config.yaml
num_attention_heads: 3
intermediate_size: 384
norm: "rmsnorm"
bias: "none"
init_std_qkv: 0.0904
init_std_o: 0.016
init_std_up: 0.0904
init_std_down: 0.00799
optimizer: "soap_variant"
lr_mult_qkv: 0.7
schedule: "wsd"
decay_fraction: 1.0
max_steps: 6250
Each number is 128 + 24 x the weight over the matrix's rms, rounded and kept within 0 to 255. Layers, rows and columns count from 0.

# layer 10 MLP up, 384x96, rms 0.257, rows 33-65, columns 0-95
[[144 132 133 111 120 114 124 142 106 154 107 125 155 115  99 139 155 109 106 122 104  98  85 170 153  76 127 145 138 127 118 115 101 104 105 144 158  95  90 185 122  86 150 121 116 103 129 166 131 111 133 139 148 207  88 143 129  94 166 121 137  90  96 122 113 126 152 138 102 204 107 102 171 112  75 105 163 151 138 151 142 185 113  92 130 147 142 121  99 129 159 132 124 164 108 144]
 [113 132 173 154 146 144 146 128  98 146 147  98 156 135 124 166 124 115 117 166 150 138 109  83 134  75 120 132 104 140 117 143 141  96 116 116 123 142 102 140 131 143 177 153 121  91 128 131 123 140 138 107 107 113 152 106 120 113 162 118 165  68 146 143 105  83 132 149 144 145 104 118 118 128 125 122 134 109 137 138 140 109 119 141  89 147  87 125 126 107  98 159 131 102 109 126]
 [125 125 141 146 124 115 118  95 121 138 113 126 164 154 136 142 140 115 119  85 124 107 124 167  84 135  83  77 146 154 157 112 136  89 117 104 136 182 143 119 132  98 161 146 119 114 126 130 134  92 188  88 102 128 143  91 131 150 126  67 104 100 172 138 124 114 158 152  96 122 144 133 156 125  81 112 126 104 127 143 131 163 140 125 126  92 123 122 119 122 101 120 162 106 139  86]
 [151 141 140  65 133 146 123 119 113 136 184 138  96 134  80 119  93 150 135 185 121 147 140 142 124 149  81  92 135 123 119 146  91 154 124 157 144 135 144  98 123 147 140 135 108 182 103 113 110 143 156 178 113 144 110 138 145 128 130 103 148 105  99 138 104 125 138 140 118 143  85 132 144 142  70 129 158 140 130  96 131  91 160 146  81 153 106 184 151 129 111 133 138 116 103 123]
 [157 130 184 119  92 133 178 163  87 193 146  82 165 110 135 155  85 104 100 103 196 152 142 154 158 166 128 110 118 126 125 122 123 122 147 160 128 127 126 127 123 140 132 118 131  84 162 121 125 119 147 145 134 136 159 105 108 106 111 164 107 128  77  91 171 140 107 131 120 134 134  98 115 133 121  99 143  70 109  80 151 123 116 123  74 129 139 151 105 144 137 135 133 135 136 147]
 [144 155 112 112 159 141 133 125 121  94 133 151 148 116 143 150 139 131 133 107 158 161 117  96 145  91 113  96 142  89 137 167 104 137 123 110 120 157 107 143 119 153 167  84 162 147 146 126 125  80 135 127 134 153 120  97  96  77 142 109 151 135 111 129 130 164 150 124 131 126 143 132 163 141 130 145 117 118  83 121 150 141  92  93 120 136 118 137 111  63 142 134 129 130 157 161]
 [110 163 124 127 119 167  95 132 134 119 165 103  87 124  89 138 144 102  98 158 143 129 130 147 147 154  80 134 120 118 144 177 130 173 130 110 144 129 161 130 145 145 130 126 109 120 137  97 124 147 126 164 129 149 132  47 126 135 154 122 125 142 130 126 114 130 103  89 128 132 147 167  75  86 136 152 131 142 141 132  91 159 124 130 124 137  99 103 153 101 131 132 127 124 111  98]
 [136 161 106 139 148 163  91  86  61  99 153 123 123 104 179  96 136 129 112 148 137 133 164 141 128 147 134 170 111  67 146 156 114  99 112 111 165  97 163  98 122 124 122 128 144 171  89 143  98  90 164 139 119 162 169 108 140 103 139 170 136 114 112 120 144 139 104 113 129 164 125 116 153 127 102 111 157 141 136 140 113 126 132 110 136 124 148 109 123 146 130 112 124 148 119 101]
 [ 93 141 147 129 139 183 119 118 126 146 121 124 139 121 117  80 123 121 111 149 151 127 115 158  81 109  70 125  52 135 103 106 152 115 103 130 151 166 127 106  91 127 170 117 155 118  98 138 153 117 131 125 121 110 108 161 180 123  99 131 104 114 126 113 114 169 119 139 110 110 107 115 137 136 122 132  82 125 166 107 126  86  90 118 110 170  96 131 129 116 130 125 126 118 183 127]
 [133 106  88 160 149 107 138 122  92 153 129 156 133 130 162 154 122 137 145 134 180 118  65 146 194 126 112 117 106 150 150 135 165 118 115 125 136 119 125 169 100 118  95 106 109 130 138 137 115 108 156 145 132 126  94 107 131 109 136 121 115 165 100 138 109 136 115 163 129 174 118 132 116 111  98 142 168 130  95 113 124  89 124 156  90  98 112 149 144 113 100 140  62 131 121 119]
 [121  81 146  96 119  93  82 104 120 141 165 130 166 117 151 150 156 109 114 121 128 118 142 131 132 137 148 117 136 114 119 104 133 159 117  97 152 140 155 127 119 151  94 132 127 122  97 146 110 101 135 162 140 126 160 135 118  98 108 157 150 164 121 126 146 135 118 140 115 150 109 125 102  85  97 118 146  93 120 113 120  93 120 160 126 112  96 115 120 125 148 177  95 137  93 145]
 [110 109 121 152 141 119 153 137 154 135 128 113 115  73 111 149 137 151  85 150 150 172 126 118 115 116 137 106 121 143 107 164  63 141 131  88 101 157 136 169 143 180 125  98 101 157 138 113 129 135 113 149 129 112 116 116 145 151 174 121 129 126 126 116 159 147 160 165 139 116 169 114 127  96 112 126 128 147  70 108 158 174 135 111 155 123 137 114  89 130 159 124 164  97 122 111]
 [148 121 122 108  89 144 109 151 147 112 177 116 110 110 147 110 104 123 182 130 139 129 141 149 141 115 116 161 131  75  93 105 123 133 144 163 167 133 140 144 152 113  95 107 110 107 122 138 166 118 116 140 135 152 160 141  91 107 179 120 127 105  93 139  99 150 105 111  71 124 113 126 159 116 101 106 119 123  87  77 111  97 143  97 129 131 130 180 131  99  78 104 138 135 115 158]
 [148 116  93 125 115 122 134 116 122 148 153 110 131 140 126  92 124 107 142 192 113 111 119 107 137 173 112  67 133 153 107 121 104 121 128 129 154 164 160  88  60 132 115 142  80 110  69 143 167 125 142 119 124 105 173 142 147 117 136 145 161  83 129 141 118 122 138 100 109 121 156 129 148 127 112  97 147 115 132 105 104 134 142 153 134 155 158 189 133 102 110 111 137 161 137 123]
 [127 127 146 122  97 138  70 137 105 138 134 104 129 139  87 144 182 139 121  97 133 110  92 105 140 157 103 105 145 119  92 162 164 132 116 168 138 112 108 163 119  88 151 150 148 126 178 145 101  98 114 133 129 152 143  90 110 113 112 112 134 131 129 119  92 124 132 132 125 148 148  91 135 113  95 120  98  94 176 101 150 157 141 141 129 115 149 113 124 118 158 121 116  96 124 126]
 [ 86 105 131 198 142  94 146 148  79 136 147 149 140 153 135 115 204 177  96 153  97  87 101 145 115 157 112 155 114 129 132 113 139 109 129 127 123 145 105 130 142 117 145 102 131  92  96 135  67 136 142  90  95 121 148 122 125 102 163 111 106 163 132 119 148 133 150 156 114 144 135 141 123  95 148 155 158 111 105 114 149 106 122 120 159 119 131 111 143  94 132 114 140 158  99 133]
 [142 117 109 123 128 125 129 106 120 170 180 138 107 121  64 109 142  71 100 123 154 126 122  66  90 122 101 153 131 115 129 150 105 111 125  59 161 156  99 128 149 113 129 140 117 145 135  96 108 163 161 173 128  78 145 117 100 116 159 142 108 139 105 120 151 136 106 159 137 109 124 147  59  95 104 122 155 118 169 121 149 165 153 143 116 128 130 167 108 145 159 146 140 121 129 130]
 [118 109 177 115 125 124 136  79 110 143 154 158 148 107  88 114 125 159  96 148 130 120 108 150 145 102 100 128 106 120  90 134  82 119  99 171  92 131 106 137 146 170  81 170 130 117 150 122 130 108  84  76 132 125 146 160 146 118 102 122 133 138 127 129 124 145 151 154 101 133 130  98 149 137 108 112 115 129 127 101  92 121 125 107 172  98 136 120 149 113  53 118 107 113  98 140]
 [105 150 128 165 133 143 126 111 109  75  91  87 149  95 139 107 120  96  74 118 129 144 126 138 179 147 126 106 128  69 152 108 116 152 111 123 130 130 102 110 148 122 118 121  95 125 114 154 124 107  86  89 113 134 126 153 165 118 140 121 145 161 109 116 149 125 116 139 146 112 111 132 170 134  91 114 114  71 134 136 143 130 164 115  93 108  64 184 141 148 138 108 135 135 155 110]
 [154 137 133 146 109 108 111 149 145 106 103 158  98 142 109 118 156 129 146  94 136 155 135 114  56  96 111 101  94 155 116 143 129 192  95  99 134 158 132 185 123 148 177 122 123 143 149 105  92 125 121 106 130 115 164 125  97 106 188 141 158 127 157 125 126 158 127 155  99 119 157 125 136 145 161 110 158 138 136 145 150 141 122 101  74 125 125 135 140 122 121 100 108 116  97 155]
 [101 110 122 114 122 159 114 134 150 142 116 143 106 126 152 111 142 125 136 127 126 134 150 133  85 145 118 167 106 113 130 138 150 141 116 118  92 144 139 175  75 152  96 128 142 129 129 150  98  80 143 132 100 132 159 112 114 110 143 138 129 177 106 139 181 106 109 105 114  97 117 118 131  94 135 165 111  97 136 152 165 135 121  90 109 143 139 111 134 117 140 113 100 116 134 115]
 [110 134 114 131 147 112 181 111 150 117 167 125 157 128 108 129 144 149 117  87 161 113 130 131 126 111 171 108 114 127 164 142 104 116 117 104 163  90 102 144  97 144 148 174  94 161 127 148 101 138 103 105  89 176 172 118 115 135 169 106 106 149  98 166 103 129 132 123 111  89  97 124 132 124 101 132 122 140 135 163 137 150 158 124 125 135 137 138 125 120 104  93 112  74 170 168]
 [115 118  99 118 103 122 123 128 131 148 113 135 187 160 135 133 137 168 129 164 158 132 141 110 120 109 168 144 101  99  98 129 129 139 140 164 126 150 177 111 158 169 118 108 105 138  72 182  98 144  91 148 105 126 129 108 131 135 117 116 113 141 163 132 151 142 102 155 173 116  82 148 145 100 110 108 135 129  49 146 141 117 156 104 137 150 131 134 114 124 130 139 135 106 114 130]
 [158 173 167 104 100 164 132 148 132 124  75 119 115 192 107 130 143 115 139 113 146 110 107 171 103 106 137 115 147  78 126 133 106 120 141 117 129 145 108 142 135 103  97 113 103 122 136 136 117 125 107 134 116 108 120 100 117  87  93 104  84 151 112  59  75 165 117 158 112 139 131 107 127 100 115  96 155 109 133 176 172 149  90 102 153 134 126  74 101 128 116 124 134 108 136 120]
 [158 130 118 118 131 148 158 148 113 149 103 160 152 111 119 121 119 145 133 144 174 165 124 111 121 121 119 171 111 146  99 157 156 135 149 170 142 129  86 116 119 102 112 121  74 120 135 109 154 122 105  91  95 140 131 128  88  94 149  93 114 132 123 114 120 119  97 148 121 127 106 123 188  98 118 147 102 123 159 136 126 142 142  78 130 156 134  96 123 140 126 132 173 136 121 135]
 [130  90 129 159 141 118 132 136 116 129  81 105 140 141 109 108 158 147 129 155 125 152 159 130 151 147 140 108 123 102 125  75 117 130 132 147 106 132 121 134 133 143 107 139 125 125 101 163 135 127 107 133 125 108 131 117 159 107 136 149  95 116 108 134 142 150  88 133 106 141 178  93 134 152 109 132 159  96 124 158 106 116 114 124 117 147 102 126 168 136 114 121 199 142 124  78]
 [125 183 113  78 128 100 123 128 130 116 144 118 148 144  94 117 132  97 126 111 131 173 139 107 124 153 120 139 129 116 112 142 151  86  79 137  92 132 129 127 138 115 106 139 108  89 101 121 104 126 147  78 134 144 114  78  87 130 166 109 149 107 102 153 127 126 173 150 111 172 120 126 140 127 134  80 120 158  79 115 130 127 142 128 137 104 129 136  82 162 118  99 178 147 142 123]
 [107 147 168 128 120 103 181 119 131 112 134 117 147 134 131 113 105 106 141 202 118  97 153  96 165 134 171 155  80 121 112 167 160 113 135 136  93 164  64 160  99 146 137  68 163 133  92 166 150  84  73 104 100 133 164  92 155 106 120 108  95 135 133 152 131 159 142  88 114 111 157 107 136 153 113 119 134 141 159 157 132 101 177 124  99 158 119 154 133 131 122 101 104 126 143 150]
 [132 148 137 121 146 145  92 151 102 122  89 175 110 101  97 159 163 129 155 138 136  95 122 120 116 139 130 108  94 158 118 161 112 120 129 175 187 102 147 105 115 128 168 131 100 126 174 119 130  93 174 127 111 134 151 123 140 121 157 120  93 119 115 110 132 155 154 106 137 142  96 128 140 127 103 143 124  98 124 131 130 134 109 134  95 130 151 160 117 138 133  80 129  83 106 112]
 [154 134 125 135 133 129  87 109 125 139 125 130 160  88 113 100 145 108 121 158 158 112 146 103 132  95 167  92  97 117 164 112  91 126 111 100  84 144 149 139 126 161 120 103 136 128 110 129 137 141 146 107 178 104 109 123 122 114 109 117  81 164 145 162 109 133 151 115 128 102 133 115 137 111 106 104  95 127 173 127 156 106 145 145 157 122 123 177  82 122 170 147 171 129 114 152]
 [169 142 137 136 128 180  75 128 120 145  40  80 140 128 105 113 111 130 117 120 161 164 120 140 104 136 124 109  96 132  97 117 137 112 159 151 123 126 124 102 125 120  96 131 130 105 133 128 126  98 134 164 115 116 146 129 147 104 183 117 134 130 168 118 127 161 109 115 105 150 130 100 114 155 137 140 177  92 145 147 120 150 127  99 128  85 145  94 113  82 143 180 147  99 125 129]
 [102 137 138 102 145 103 114 166 131 170 126 118 134 143 111  98 102 128 133 138 111  98 113 107 148 117 178 136 161 129  84 135 102 136  82 135 174 136 159 137  91 136 139  69 131  91 132 167 128 131 116 119 150 155 132 144 148  93 127 111 160 149 112  99 146 134 116 134  92 119 144 126 130 144  99 119 154 123  90  93 150 132 112 115 139 139 130 124 148 126 155  89 176 115 122 142]
 [132 128 127 115 103 146 124 152 143 142  97 108 134 147 108 108 169 105  93  83 157 141  97 144 139 150  76 113 104 144 141 143 157  89 100 156 153 130 128 109 123 170 105 136 103  86 189 137  89 102  80  87 129  79 135 115 103 122 158 131 119 156 163 117 126  76 147 149  98  99 118 156 106  69 136 115 123 121 166  98 120 144 157 156 157  78 107 124  84 139 133 153  94 151 147 136]]